Weights of a small GPT-style language model, trained from scratch on English Wikipedia: tied embeddings, a variant of Muon for these matrices.
Each number is 128 + 24 x the weight over its row's rms, rounded and kept within 0 to 255. Layers, rows and columns count from 0. Numbers have three digits each. The size before them is the row's rms in percent of the matrix's.

# gate: layer 7 MLP gate, 512x192, rms 0.176, rows 320-341, columns 0-95
# up: layer 7 MLP up, 512x192, rms 0.185, rows 320-340, columns 0-95
# down: layer 7 MLP down (transposed), 512x192, rms 0.106, rows 320-340, columns 0-95
gate320 100:102130181136139110142137089101130128154135137147161104144149162139156105095171116123163110113129169129140175130127158135091096149152091171147106069131099164159141143123137127174143132105169114103110143135148108149147107135145099096067110116140166103106110114114117126081157109091103119114
up320 097:193115142142156109062171164129101177101125154150115096129119151145126117100100125115176130121152134164105112076136110110125124116113165175093140142118111165140103142090141133133114120178141144134115122139113141137147112139120176136103097121139139162109130146087117129160155125130114168122
down320 099:124170071158110166141117124120095104107157121131125139128148167170170137114149120159109134150160136121135102127166156119075124125164089139122147142152158105128112187134083136101096121100156158107143107171099153125138129099147168101155142177117127166127106093155117127123120160095072172168
gate321 104:109125126126136105132137125142175100098126127096145119087176170104158138100149123122080139110173140150116141137143183131143109118164119161133117154104133129117155113135142157170111142143093099139128121125089125147142124120122131154189146146072132135097121116123154153125093125109155132123
up321 106:132111099123103104132144136154146148094138110136106116133125166103178072137174108105087113095132120151113093134185135116166054102143143091124108161118124139139137107166121157174118104137097115170096110132091140128092096152151157164180124103115107157133129114142119143118101121169126142122
down321 106:122083134098142123110094133155125055152101131129147156093138129122149100144155158141131098158127122101129131131145165107140114130167097117139125099149129128114160095132137126109144133137111114174133145154105127103134132144160145117154096126122140117109112128122148147132133118120094154113
gate322 093:158111123151112140085113130138142107162150111112134154141169119097126142080084135124168115125087165114133137160130165095107118091162130103124119088107164116082128135098107112140094117124105157132098166137130148099141114108126119171128173147104155138159144099121166128157099136124116141142
up322 087:150110122156143147120108132130132088154114185078144095119123136124174111097157096131168093105117090137167086093120168114119088104128121125077170157161128121108150134129097116110106107152141148141119129163120161095112084121120145094105149124124153167117103108103105118150131146129142174150
down322 090:124152083148125125171130159102143120122088129150142099112123153151161160107056143153174145137149099119138062130107122124157092120160134132122145116084121064091125163145103110132157108158156146105135135114138141104118162158096079167092120122101116128141179118116139109140126113137128133105
gate323 109:142079136164154147121128105141142090088109147134129120178154101081075139166106143127136159158091098111158134108108127141133129109149100127099140146120104124149119125099136105161151124122154127102090116130126160104090125123159098117103104123175100169125091104158095108119148132126123148114
up323 103:164146128112110125082164141125111142138142121143116130150136100124180159100182154134109149154158079118126152123129110141132100114112096103103127129121138100127142145093146094123128116135121104089097155124177124139146143126118162117062156081114126140135174170123158149145145140094138139107
down323 105:166142102133124142105124090106139139133100174166091101146116148100140049157148138167144145120124104147106124119122107120116104095134125185110111135119119144125114093121112145107133150127109132181142098140155109148142138165091141166138136142136133141136094098150134113153113155116149099136
gate324 098:162139141105106133170108147137153134104118112118131167147122124146128128109145114161131128107106158175131055139115123112086177129080121122144116117118089135152128127068135143120119121110148154089125095146140119099125111135142146107151125098135110103091160133138106158132200101125104140119
up324 093:120149133073121164125110157137135086093119142106127140130103131091128142119081107136122133141122159151147068128162143140162137117083131088129129124136115136129131165108142109150148122135104153132093152071144155141163122129127130154158159120113130106133137100112096130130137075111116096115
down324 105:154130157119105159095145140140151117153152123171135156139147105137129161127136112154096125117160151133143134143105117147178124138081150121107127132092122166113118130110072124128102121101107098092109096115096132138150125090135116078146132169107136105174115155106130140108140185114155156145
gate325 106:169137101125173067147194146117143136068113130097132161139110169122136120088139093120084132179122155107116133132128132165147120113130144140101102146155087134116141143136088119099085077142149108111129120099135152160145140121081121129122117146129141074152134122079124157133133121141135090112
up325 095:156153119146128112097173066134157131172125128086087152134152158115115161114093104096134162130110133097153136114122095150163120113114111100146127127107116117112133096153103165129161103110114155172107140082129111089128123159087083118170123112094101116118127083141176117128133133148100106105
down325 095:095132105145143130123109152159120138145078119137174100098144070095120062102162126119114150125125126137147127107107155127106135131128135122116141167103102122097169114131159114102121113129130118155144147126094149117175118134110116136185138143122118132133137139108143095153126119096141162142
gate326 092:140149146108122164113159119132125097139114116134156145127140126105177119114109121119094133194135095196160109172121088091163135116101078140132104121120140132134153110100126124115101065134151131117114088102092127118095128115129138188158113103141084139164122127095130151130143140160121129107
up326 095:131107116107103152137146163141127118158118131121077141117118130143110112096115120167132120115085190125135158134124162116052086119101141067133143135153135124109135126096139129122124147107139133148134155113175087120147127162107083128140109137101133135162113122158112109112142098149110132130
down326 097:121107154144140135100153108107162139165136126119097115161141122124133095104133131173125114137119167121143118074187121146133137147125139129127131155109127110117123101135132134091088124119124111114115144146117094186136090122147104174128099088133112114101154138109121103117138126132143109130
gate327 095:113146135135139117119117126132136123116157168162155098150133130107096094137127150131118140163134146152128127082153138097103138132120145139123121124174158141088191101163164142166097158109137134146118114116122179132126095095160073183131142104123111152142079148168124137114135142153167113107
up327 097:158175147131126065155143100114122159094126149129098137100137137134141094159121092135148118100122145156132131132098146137134123114137169113104144151135103132172125130097101118154125123104185164133139168149092111146142163109135118097094138129087158107109156078137135139109176124144143096102
down327 094:108084086134135138147115108112111138129104072137122118074118150152102130134115140169152127144077143138133122117132171123138152164133111108117158102151098155103095116145133144112185148139103117151123179113135153140094123117130113135094126075099148100088125148099086121123067097199166130158
gate328 097:103093168097139101138128132127141120121098176111075125127144124095145099097151138119096167105141136155128095153142124134174137100136115105094131143139142136109132124148104117146118114149132112138123150154070127147125159068153140152128139089177145104118103113119142131101071109148131099150
up328 099:116151076092139120179186181133104128151184085106126156129125131117124082118146079135130123130112152120168135104167133131101084148179134123062158128120124138088143131112176108139099112117118107131117141149122111176119112158160106118102149135117109132114107141118144142118117125136158149100
down328 095:106114130133110191138106093128180105125123079162098125113136058147161126146141139108131122088118143131173128164141145159106144132102162122163152126141127150170154141134146147089165125167090095071146160099117102128133118093151103137131157167084110131156104136105140104121115103130121145167
gate329 104:143099122139119108148150150147096150146176108138140109078127098113096126091127139154115165177086118146124094103149109101093144132152167114127118134106096090166126116093109163122165149160136096125157103147103137100145086147169151106104131157102141115108105141136131113157112160137063182108
up329 103:139129146103161122149157097134150196109123092120123136156127119125160157118086153122106101128123088149126110143107113143122117140124172118146100138106103125126128141152151069121134144094118133092106044140140118149132123144154093091117161134136119120116132095140134147120183160089182139100
down329 101:135125097154154134123177106114162115081152163105127114122134126131104122124145123135144127134128146130154129083149114122085152147149125113164107120108104123128139106131163137144133150135129123120097154120136128121106129173120156140102143141106125125154082147099130171112128127109101082083
gate330 101:129129140155134172117152155092091128165171142108140168153135140129158119111119176112111127142120168119114125117159116144121164137132113126100137129138143172150115124133122087132158159164094143136134135136208099161140150155126109139087091110128116149134128099121174107097148135131086086165
up330 101:134122091144137109135148142152145137112107137125108110120154081121128161119098103090132083125158079096123157134144138104110139139099120164167159138133130141123108118158122138097074090118120111114152118141127146146125171135159140143093118118131125070123147119134143115139145107104157127200
down330 107:134146087121133128126117132170158102119085121125160114117135131165144153156145123143123098111114130092137173136079122179126131107195153164179143165100118130121119133133147109128096146194113134095099101102102112119133096091134121111139118133129119142105119130139115115113138141122115087161
gate331 105:099125128144147110154120175115083187115097114126109109133120123125104128136115149136087135159130124172133135120108157096148118066159126089133096131121136135188097112130095110162110126176115110125160153093123138155116123135103142138123087120125143108179105138156115140110138130140114141143
up331 102:092134131114122146110146140161124158097124126120143139070138106151159113124141106097133120109117111122112134126125079134142127101115145167121097125143122142152182164091140156137166099100149136138163127104107109118156115142147145170135173112154132168109141082144123120120133173136121147150
down331 097:165117131115123194085159148104159105103152141130141115153173123102101179122133097144127118142155115101134140145145147127139133146142089118136141119145094153147107149119132102117110110178139136089135127099140143162125085126136148104106157089105118121121119152119122147171138146154134142135
gate332 098:099126126105124160156127111083082097091107148119195098136166098108120081147111108104153110139146155135110133166116116114108139157130113162088055085103115124143108137130132097173133115132166100139104148094117126122130137141128126123154105155138146115129127118094162111150131146150107119117
up332 093:105119126062066169152115109103115108130162143136106095144170103111151108121121139120112092145147099122124100152125129156130153111139153111154115143115093126128113104120094134112156129149103114118135140100158105122099145112117085128099106096116163112129156128136144091129085125137125157139
down332 093:123148108106136152119151091142158158152143151166100136103097125084116118095123153122119154142143104077165148120147121135110138140087138122170153101093119118122156139121154127162090139129110143123117101131110178112113110126144129117128153143130144126132101113085134099116064124110090153140
gate333 103:145127130100102149135109148148123110140109134104132135149072111142154148111177102067136122195129109147163162123166112116126130155126124119119136129130140075145152150133172140123133139153146162118111112159134081167122117124156069130146103093126070098173120132153122099149150127101086151133
up333 105:133155103113106116136086144141120109151126148115156113102188155136111122125155108119107143096082141167140150131103137159138132115143162132155133120137148183146142136104117122110143114133101129100123145182112153129135123085102146119136111087129125140105112086167178129152135127106169146152
down333 103:151117152123132151135125089126140120109135101102165110113142116152110134160125116121121112125161039119142139093127142105112162124110103132128113119125126171138118107086137155140147163117125082129120124149146115092129106133153161171080126141156082087136159140096123126134132127124163116150
gate334 100:163119132132097138136101140100140153142092148107128154089075124124104135118162128108141168132081142157098097167127094110108122141166123122097111160148157122096084094133115146119146118087133132139126098151151152084109100131122153141130125096143104111103129150132108117094101130185147141162
up334 099:107131137129157122146141139130125174144129130133062136147111154144092085107119132110119121105134144139102114110158103153116086123104157110116167122118168095131106136153152138141145129156088099175143164136156139117137130127107114143146169084122133157133107085137097121145139188114110152119
down334 099:144171148125117124132172107131103083126183158145139114127140095105164148151160143122110138150143135220128158153107189157140119178131103111115109130113116115135140102141145146143159136134112164117110120097105096159105115134122146122143120163122103157154144143146136122095155140083129138119
gate335 105:104145101142167103125125123138124147078094143132141149143132148146134162101109142120158137129122100177131127114129130107136166139112113141116115149142068107110113166116148157145103153117146132136107107127138135130129097160089144152116130101123128140160160141156122116105097154126107072134
up335 097:116074133135148078155166146090098121135135140114145117156116121106162128104128159134126121150075151104171117104159129134132145126151152115131147124139126145147107156110136111147125142156156154154160116092160120123124131115104143114125125170085110114144133163099159166098099122154138136099
down335 100:121113083137154142117115184129163152131113129131139143090122175110150112129142103109144154093151119110121144143077105135147109090089119126105091145136128135163169133081132077100163150168118097151141143145162126120153133130177119087172171167152109117123108113161117120146156092117160170110
gate336 103:144126147138131106154079087125167131137112151127096149132101125127118198091144105138123104123124163144077132125085145101132116124148152132146134101105116110145134084131131133167119126102112135090132125169086161130125115147159115131085101102137166144166124180153097145138139137145111135137
up336 107:115131114143155103104177115126117182172137133082139103136124107120115149118158102114169130106119139158126129139079108118123108120152157117133087088119107080116139099153138153102140123115129118099064148127167138141124135118123158132134132121137109130160127193107108090088169159118118124140
down336 103:176110167114118121145120128150141139173172104154145107149142135113111149082090118100132169134143166155095132081136116117153127096110142136109160129147131134104157120144108091121139120134173140129127128147113100131151137113147126107100132117141109166137115127108100128115118191125090154117
gate337 089:166150147136131125117139155099140133148118117113154104113155110115144181066139130108137138166118133086152106105109128099094088156161150113137127084181141137083134115105142129111187125117165154121125088145135133154129102145136140138132102124069127161152121111127155128140131140128121155156
up337 095:125108123110147123158089148133121103184161158112121142112099127101130155130113142146136163138152137149142112091155124124111147158108121135107128095100151123116116125140125089144101113157116140097150098127074126166100146118136107121134127145182086139082136103155126115116144137116139157141
down337 100:079113126109132130141175095157113127123179132119139111098112138134147122131137116114088097090138108095112143132108140147143131128102141081135115120138148115162157131059107142170143145159127165109124134113154138127103101124123134098123171130097155119118132148137132099080116042105140101111
gate338 093:170114161105134120067119152094116154138174169115170185108158107085139100101097118145145107099072119139053116151127129150153151133186165132121154139138120120125138132115151130111115094158148152102125140123131154089094138111107085121118119130117119097105126074121111151115115104120138123150
up338 091:110139143127145115131143101146103119130112114131111117135136128075148145158136178129146153176128152111083147112159148102090099105116112142152117148131114132148133132158128109152160100089140146103151125130144149175103180152142045133118124130143113135146114094148133185144132098101128088139
down338 090:092147136132108140091144188144105130131092154142137088147085135124133107143101121116147172149095136074159123135105143170127110131120186130143138109085090110113175106090147157150131157123129123140100086138159124138116093142131131148117114132106127127133129144126146140122123142091094105121
gate339 103:109145087108117094143150145175092132109107123133152126124168135099129098108139154126124124089146122118124153147152109123103160152137152171104084133131111123143144149086124131125136130116136116174113109090078123142159086141124151126134079130109147136135132134108120122091155144166069133152
up339 104:094106127077173113146138152077130130153132102157132173127097121139152116112123107154106173126135156103127119109181140134106146158129109202154158138085096131122095123109118117088127157116109117142168081099144163125175137129127135152138154113121109116134107113073175094139114118141135141110
down339 105:145107136145209127110133132117127174139102102132095140102098128131107136132107147117108075147104096120078169115082136128066063116122125102145154119108132166090112122127129114104140123105108149083142161131125123103155154156101096125105152123158155120151085158147128156103100105122112160130
gate340 093:109118139067112161142139144135126142098113103135142128173149113140152070123130122145168160151144102122128116116149151116157149144136166141151095135125110135082083099105066139135133130112147077104133120119082111093102157162092121150169070131142101110105129151176153139156091152136124144179
up340 096:140141102140121104112125146116115139161151097116136137109084058115153169163152148117139124090155096136101124141092096150118097103138144110138133137129125138165084136138139167119124110134068160131135133123112137153147072106108150093123118126142145145183149183117167111071124157122091134098
down340 093:132128142110145123147162111167132074129135120144110141098134102146174118153155121116101127120151161156105167159115129157111147090097147114102127137159149120076131130121110114106167174146137131140135138165149157110167142121110142134107160209150108192150144126164113099102130100161124131116
gate341 097:150119097107090114106120108139118156130130073113120159118123067096157128136163123115104141166128120164156127103148168134103155152175162144161103153118102142107157142123070132084121115114116118156115100133121133116131093098103130127141148181136123138147144144149142100147104138098114123111